Weights of a small GPT-style language model, trained from scratch on English Wikipedia.
Size: 20 layers, 4 heads of 64, vocabulary 3172.
Architecture: LayerNorm before each block, rotary positions, biases, untied embeddings, normalized queries and keys, attention and MLP in parallel.
Training: a variant of SOAP for these matrices, 1231M tokens, 4696 steps.
Each number is 128 + 24 x the weight over its row's rms, rounded and kept within 0 to 255. Layers, rows and columns count from 0. Numbers have three digits each. The size before them is the row's rms in percent of the matrix's.

# layer 8 attention query, 256x192, rms 0.187, rows 151-191, columns 64-127
113:150116108145110170125109129144164150130078126108132128114162152142117119121176116121133095121158111125153096128104071154136093114103108124138156092114119139112124128100121132057133104138103132
098:101136145154160142126131126083117120167145153120127148144142116095134153123107131119137087129140124122151110143131097140107113103147150130154113130136150089130096151096113128179166164119145122
100:099126158147160117112127103088111115167171149107188119137127158146105131130164123154137142152140136127118114127127116154124130137131082134137104095122116142175152131094120106169141147092164134
088:107137196155167114117140117137102099128116140120118171120081108142120124138142161138118120163114166134161150102133136117124130141183106098100102114144110134117148165133092138143125155097100134
094:119136158126117172130116162144149120138113175141166129121139119112112108138151117137121123160123141148121138193129141108083116166147131089102131086138124121178155096139142129098116126149129122
099:156137112117113134150087151143126096148165083138110111117124097113183136174101115088144152144076107133100172106128131121136143160106145157108144090120132135125132133139124202112137126115138175
097:102130144138172113114101128145137168127151180064114087162114133094125100095154146111135104144165118134135102102140131125128101124173140106132130165140151115113132129189137128163173151152119141
085:130175101115088114139090135106157147143136099122131137139151118097122108122088173125097118158127126139152168098116193112107151164133106139124129115106133128145142161146181158153104118160160142
088:174132137117110134141092126089143125150158102096077110141164117143085146141114143111142105138100109138078138085139166132150139111126129155146136098117118128110141190135127147152154132138147167
093:159101116080114099085133153097149161149076152115093139106147115132143105124078142126095143137121124151104139130112158120096161155128138092094153119130138139122172118153139153106043120135128140
105:144106100136091137118102119120132160185147134096138126145123163103152163123063100126125099135135156154127137086116163120112166125137128125100138145141153095096166076138106157124155094129162154
095:161137127108140152154106092146138136125141120149112128152103140117113138170153097144143142143121131180115122132123118114118170114094154106177140140071149148118109145099091134107111098160128137
093:117128159064130094125124102124125084132110134083114160120145135133107135146076128148116123186143114143147190093175153113148091102094111157109152113120102113116144170153139123140141086058135121
091:097123149111153095149098115109158118121114141110095144130209114109142133147122122154096117148131120117108151153160158145110116129133117106109134118146107126078152136118123132127128099108128134
095:105108148131112080140107169133102115138107163139157089089154127177117115124106149115140128116105111155157108148124099166128101186158127173062079150142140114115122138141126114144104154137124109
103:140130129155096141139121137103130142162130132128126102121156139117086127158075094114189106110150122114140127103132126098139108115136165161174146165120151080124142093151133134139180172163143158
095:092151137166124131137084167135116112146102126126129140088130095121136116133118115116133086147107102141149117141109106102089094156163132150119113131115133126128138120135117148132142120154135106
105:122137129140102111120132129144137139118106145146101081084165108155146108096115144135096162120178116095096164109100107121122085144124125156157160105122094139117145123117071083117095161092138140
121:076140132131153128130119115124113094086120145118131135128079099133088161146147127155138121130098095095121109112167150128106110128136107108131122120147135165177148176114093171175132135133123140
100:111119117181126151129156102173130148128118109149123175145143155122082128171131095082129143100117129098109117143137149129151121098112102122156168156115193130128130122126128147096122123139112137
092:134149148131152101144134135086147194108132152108139131118165113115141157124144148121111122140131121148135127090131136132122165099131121121131152134155132103119125126204153137119132102158120140
092:139138144105125111139154104126095124165075161102162090163123140145126092115093146140136145139136123110082044130132119136160107126123141142090132128154161147169171106130106091125160127106157103
099:087136159106098109073116121092169135102124115106133147099127107147160141145133142120109093138100138153133131094123161136124131123107082150125111113155112095135134142135160175133161072135105143
095:151096115130069136133117145180134125127104104169144115106158115179137095131120130160121132140161159100126135129131126142089105134096100122154147106104127147118133134136130097131140109130133152
103:114117126155112133154095117167126139148123144145153105125127133135103105120168134105158146093129141170152106147101125105159155126163116116132104140108122125123100110137131127087171132168138100
095:162132092159140126133113107098147170151126117098141124122177144067089131102135129128108125110141153142153138167088131113114158133197127120106163125105159105107114131134139130133152104146115129
104:131132113123151181075132129153098144140138135142148130070128131106124103114158116111124105121109122143142146159099093122080127099140122112127130112130123106091113128143072121095104131093144084
087:103131094094143105123120141095139135115091156127145114089134130118129101151088105122118143106092106196147140099167139142095094120149105117117145122122162126098142178161097122136136124137142143
112:178159099073155039127151123095096116143122085125099126126147116142159104132109116165149134087110125106113143134126085136108139110118120146149123132125155126126141105162128167146125133122170111
093:131120131161121215128113097120168175112106143138101126130133130133115167112108151102113099094144151127103080123137100160116097113088090127147180133113148142139106142117119124121125137161102147
095:093114115160120128155144110166097114108150159141137113129139112144131116120149120162145141118183124103103068172144099112139134136113136089148110125093114161159106138096125076126152119118108116
083:146114090100113118164113117141148132146151124098118122083148144120120129180134124133141133129137157170169115095084165145072173158160092139121110158097147115119136180096111162186114112151128143
096:112126152147148115121157125141155103134093143101131153128102140145125116145129079124133181135127150097120121121121126144107132120165118149131147192135170125151116151094077219146126105154100146
100:119111106144119068129115139148137124122132138175153136149126153112124140133070149113076158154158132063113144113119177124124120154126101093131147103119141178126125113108107125100093115139138152
083:140133196107145173112093122114146114126131111120165141163098172168071132151144101119156104120126160137149120124097125127114123087149139176134113108172147097167126149119080146124146158111120148
084:110131140104139094123150120119138092172197135075111143141129117119129098118141133151133131147139088065118138139170092112146133105126151094091074116102107146163110143143123130121179136085143116
088:128117120111080105110148132141125094156102159175163131172115127084149099121110111105150160146141163158134147146100116138126131138156144120115127129126101133086128127168107119069137110105125124
094:135175179141139129136084107144113096133117074139133111152097121155128127165087146147122128185165151110140155118135133108095111121138141137133146140149092130140136160145125135169132122128130116
094:090151105125107119139121110150116119104142112094153102130143150124100127151125144118141120140093073155129153081164172120156122152092094107146154119137125149133121129143152167116138134137113143
093:143102158105137184126144122139131104099155121143125128146139133081079148138120126114115138137089112099123160171143167106146139131115135147114145130121134128131093136124077132095124157128111142
098:142137103144132100138107138148132148123140123149113142164122130093122099087108128082078112114135135123143118134158138109170112152141115091095089110139136137138109168107118121109109116148117124
# layer 8 attention key, 256x192, rms 0.173, rows 151-191, columns 64-127
090:111158107115186110113137079127141124154143139118107147150118156141149136126129110139131145132127146125105137105147116130119105131139132153132101125113147113126180173103113143147111086093118086
109:075134165088076104161126186161108137107106120125126118125105134082118157144138169130116138090147095117110183118119151112126148151113144149115110113122152138154122110156115158096153140160111166
105:109142157088161105129101137115125147119154108148124112124188172122122108120138097107125144106140134116092134128137143109072146120126137166149156141106125111128111150136100121137140096091110119
096:063172175143112112169101119119078087108140111136142084147119109092114129121170150115146158155168116100088153124126157133136135134122145161138114131141153115106149107135139147136112072118100129
109:075141158162120177131125129090127167122168111105110128114173085085054104154140140107128124154130145094135164146149171143048098136167160132105118157148108112142162169106116129170112122107121144
111:092139153145121095133155204185129127146145150096143150082126110136098143128115115154119087133147144126110159111120127109084126147135138110143116105115140113136144132139119182144139126131133133
101:164151105135104122103099180102098161109105092124118125159152133072096166130136130137132123103123111146115114121103119155144155155156147159150164102125125149141165115188145098126104100153129132
091:127090101141098113148109146091147150133142119077088163083162090164091137131130162128113129122110074142099114107090132106114116135190126127118121098117103123111142128114164125137142119155188134
110:178077088146133132103097137140115159126110129127117143137159131157102147134091124134052096156090135181101159097132141099143152130148103119114124085101115122124143190118129131124105137123155155
106:143123139128119160130112101121159143120132154149101141111099082089097098129133132124095115166142128101089099104142118162126088120122145161087084120144116095130158112111207105120099168134170168
108:178131129085089142103098161115131149089112137136138133125082108146124101130134131160140104120109171138174115076112086119109124158121130110102092091178128129125109105131128133110128159121138111
103:070130143130118110108152083141170129138097160147114133129111104120196136152105106131137149106131138158110146154127138153127130124122128127145169116118117160152095145066094129113131106120159157
102:109121106123137121161137128109207125120138108118139141129137125120101132106147160128108158125136138123114107150150118113131104088113129132162104121113130098126173117126162129151152077090151152
101:102126120162123138087114153104154136130129108111146176109164117102113153139084156132129159154115170136104134123141127121083133149131135128076151103092124168170179167134089091112107141134123150
102:132118116139170123097137151143120100136151136169074104124141134145113140098139111096108117163103111122128138103172138125113144091168104147135097140141103083090154113160130145153101122130068151
097:115106118080125118137110165080105204091172131129090134102127114128108139141139164159125082116121123176174122100126092146128113137166122132127131109109126118117148128129154164110105153141106151
097:088163149163130130129110162138118142140186108075118142123171117133111129146117141153148115181106115166149132163147120160077168156133127127129114126098145141125166151113103135173141123136131098
108:089111118117169096134084115093148149118128102128131128123146143141127151127159164175139139085125142077151099136124112145091144159102117129082149115111131147120146145123127105133105119106132144
081:096134113137128092106086126144136116143115134141134073113120153096123150148134146104104154163138127131137148141144122153113165167116152138069119134070146146109103107137115136131133105153144121
105:116091085122111134123163126117144132138111117136150118152121098150150110122075090123170146146112121119137164116127116091133095132064132109130095100114159148133134128123117110173188148094145106
116:151118140090118133117154160144105177124098156168124128094108139165070080063099136107125158133141134184143144099094136069152132138119136137112129074138097138142122128130100088122111159138138131
103:156170117127153141113121117147191142145113146152102101181121119126154097070114117143111109151126116100097122116154124132131132133080157135123150168129100102103185109138117122145149161125141180
107:179148162117139092082134138116131134152111140103132150076132151165121138123137130158145136120125162138111063093104140111137114090136147113113124113118169125119149167153127114143134121145175136
129:156105100104155159139098115112116169154101102133142145143117185123100121120120119110109121102137107124137133120169103086115108111140118109143144136116129116105117167147158131161122148128101086
101:129130121090152106164147101122107127146122122130106099130088069138182148133153112137149102120099121185179119144093113152160145160162136143122114090151128119144140114121123118141132108103134169
110:153109082131107132165105115148117136100151122099095146182137121117091091153123125128163099136105093176109181121082142135117113138142111174152119098147119140165163141136102102094124106103169140
109:083150138093130131147136129092092133151153124115134124150127109089120106104166126138168126123136125118137138133128106109138140160097096133112080131143154143120132109143150117159153091080121084
098:144087070114136095125116163145079123162143142161103113142123142107083087100128139106140106150129084116117159125133098125146126102124100148107083120109123136078159111144138128122115116108143144
105:124106115072171131139136150140144139155148143106088169116096149131130107079110135138115110120123105142098127147115117138136114120174076110126118136128150162089173130126155139137110152114136097
100:132121120142145139082137120117104136110117135158109114153138143136131114174098078123115139174140161114125144092155161107102106086099128102101152120151116134127058108123092116126117111086121116
084:100130152121118094133129092161157125120130113138137120138133197101161146179138116138161135101149121146153128191134103145092129126086160147131168167115131134135086138131087120124139113152132129
090:156098095073145146108123155147131122131127155125154129114157119129123113137135129120116080122071100131131195121122112103128110116150104148120120099133137178111095118148074119126105116104134110
096:126125096110130126092142127165159126135072125143151133138101157110171147130084097136092126126080147086116120133131157173137092148125127147124116109108129120134146119107091105129134163141160153
108:122065094126139123147117140161156114124153114138176094127150131128112163145141119138126157101153100098123117065108089115087138161097129161102123144137130129135120092112119131101142132121123145
089:130190116120132106119109132062102122127130110086142122136132083122125146150140171138092092101127128138126130153113126123145124131159144118100147107172125141102129137149112146158136085111146168
086:075121146136118125161142150151188106124123113132106147157120164109120185120152109143123183107144117123095102162113120160105111141128116144154118139099084099165207125146141129128170113120118095
097:078125169136110115137134160149121084155137138144140160124067161098137097152159112119153129114144116132109076133134132131126117092136124141134109164138131119107181128125103109123081131169106117
096:126166138152141113143091153136115097121149128143158089130159109116129091108118160114108184138105126119150089102134141110140226163146148114135099130087128144119123142144118130154101108159131133
091:145122082151136110136135149086115125133136145124136106106149096138089142106142116150140137132124098103132137109113104095116113146123106137107105144083153107080122117140187155167129097070131089
110:152080110172102146111122107127124120139118137136129072146126077113126156128141106114116113156128129109126115138102172109128125161103099096115114117126142120162125100130139130114154086111110163
105:140117119178134125112146093164156103141107129107147164115117125151125150160112114151072118135109113186123171113112133118131081130132098124108137140167128109129119095091087094114169092124117121
# layer 8 attention value, 256x192, rms 0.127, rows 128-136, columns 64-127
103:141168137137112128137115198161125130145110109130134126124095115130136133140105101157086128156130187120159090162153136156136071140131098137098150093099162096150107126158117111182088178127121115
111:141096149154125131184137170137128140115144121128139098125141157105099138106134109148129146136102133146106086161113114157146109197087074141120133087083160120136114109130143113152097096132135112
103:190126125086119102106155135117111150131115169122098101102122143113132166137112091147084124092120149139155115160068142116113158136139165138079137140119154166139107116144115123109115092111157129
104:118128096145147167069144127103112178061139111113127129133172135139147194165124057120117122163142135185135135121113147147121085096129093158123105155144162144132158138098123140167145122155120093
089:109079106137133140124142106080121131145107129131111112101125119097084152154177159169147200113125148137083094138094181166133099122132073138153143109123140114153133136124132099116107119127126122
105:110117107156147146096122185122091134160137149117134137124106122125140133106172148144141146133140099124102160153125089142108126100091155093125127114130180088149121140113126080097175114183157156
081:112126126141133092148141125139146135178131166120129085093144137141104122106119078152158145115139155132105130109138194125119111111095120134152094101132130076154104147129095159102087120139109051
104:090165105152154132100150159124103130148139116141141173099126089125148156118144184157100106106131138126116107122148123054132162119112101099125154080110116135120136126092179147129110119183112140
093:124146122121113144162134165174159160117144100091095170112128128123089140086062095137138081125124157138114159140131144122139120158116126131123118089109146126110174153120145162116130123117100107
# layer 8 attention output (transposed), 256x192, rms 0.118, rows 128-136, columns 64-127
105:133132113104083148135145081115097152140094147112117146099178143140080065137163128127148131143112117112114124153137115127131163115118164123136107175118083120126135141129132097095151123112123140
104:140139086083121141103143093128137162096140092092106164137120135145125125150076097067199126102136104126107122138138117100117146096143150119125101135144118114162175102094120151069146121110159131
098:144156133152127113121117111165121121086105110135148184110121118165072128177141121122153167175087152136113153097101102125140140099126069130148117099137143144144152154147142128144155121141150128
099:125140169137120099122069086137153108183087105134126166118133149122115131118097111121112188117080085114128129127136158113131148156119115096134162128101116169112133130155119121091102131110129150
084:158123111104123096166133146160100147110131158149136116104071142210142112132091157132136145142107114133119107133111132132115135162144131123106100117155106127120195103160150131168131115124188139
094:172136114123121131174119104143136138082132115130115147142122140143132097178076115098140122116103114126114161088125126173123169119155070142159096160133171159109110108118125121133080181107158081
081:108113157096118136097067118108130143098138106143110122136146150164107089153093157120127093175114130120155104117117106121127096133120116114117133143127141153113136102146122106151203124120087172
099:169138120145126134159162122115139125099160114072117090137125116098155084138126098129132154116143114158075165119126142148136103121150171162162139143135105082111110123148098097120117165130166127
087:077155128121132083107123138104091157115101102137120124120150150120099130159118152127146138090142124112095122133136127121111085100099106124123137136121114124121105128111122088131200102154173167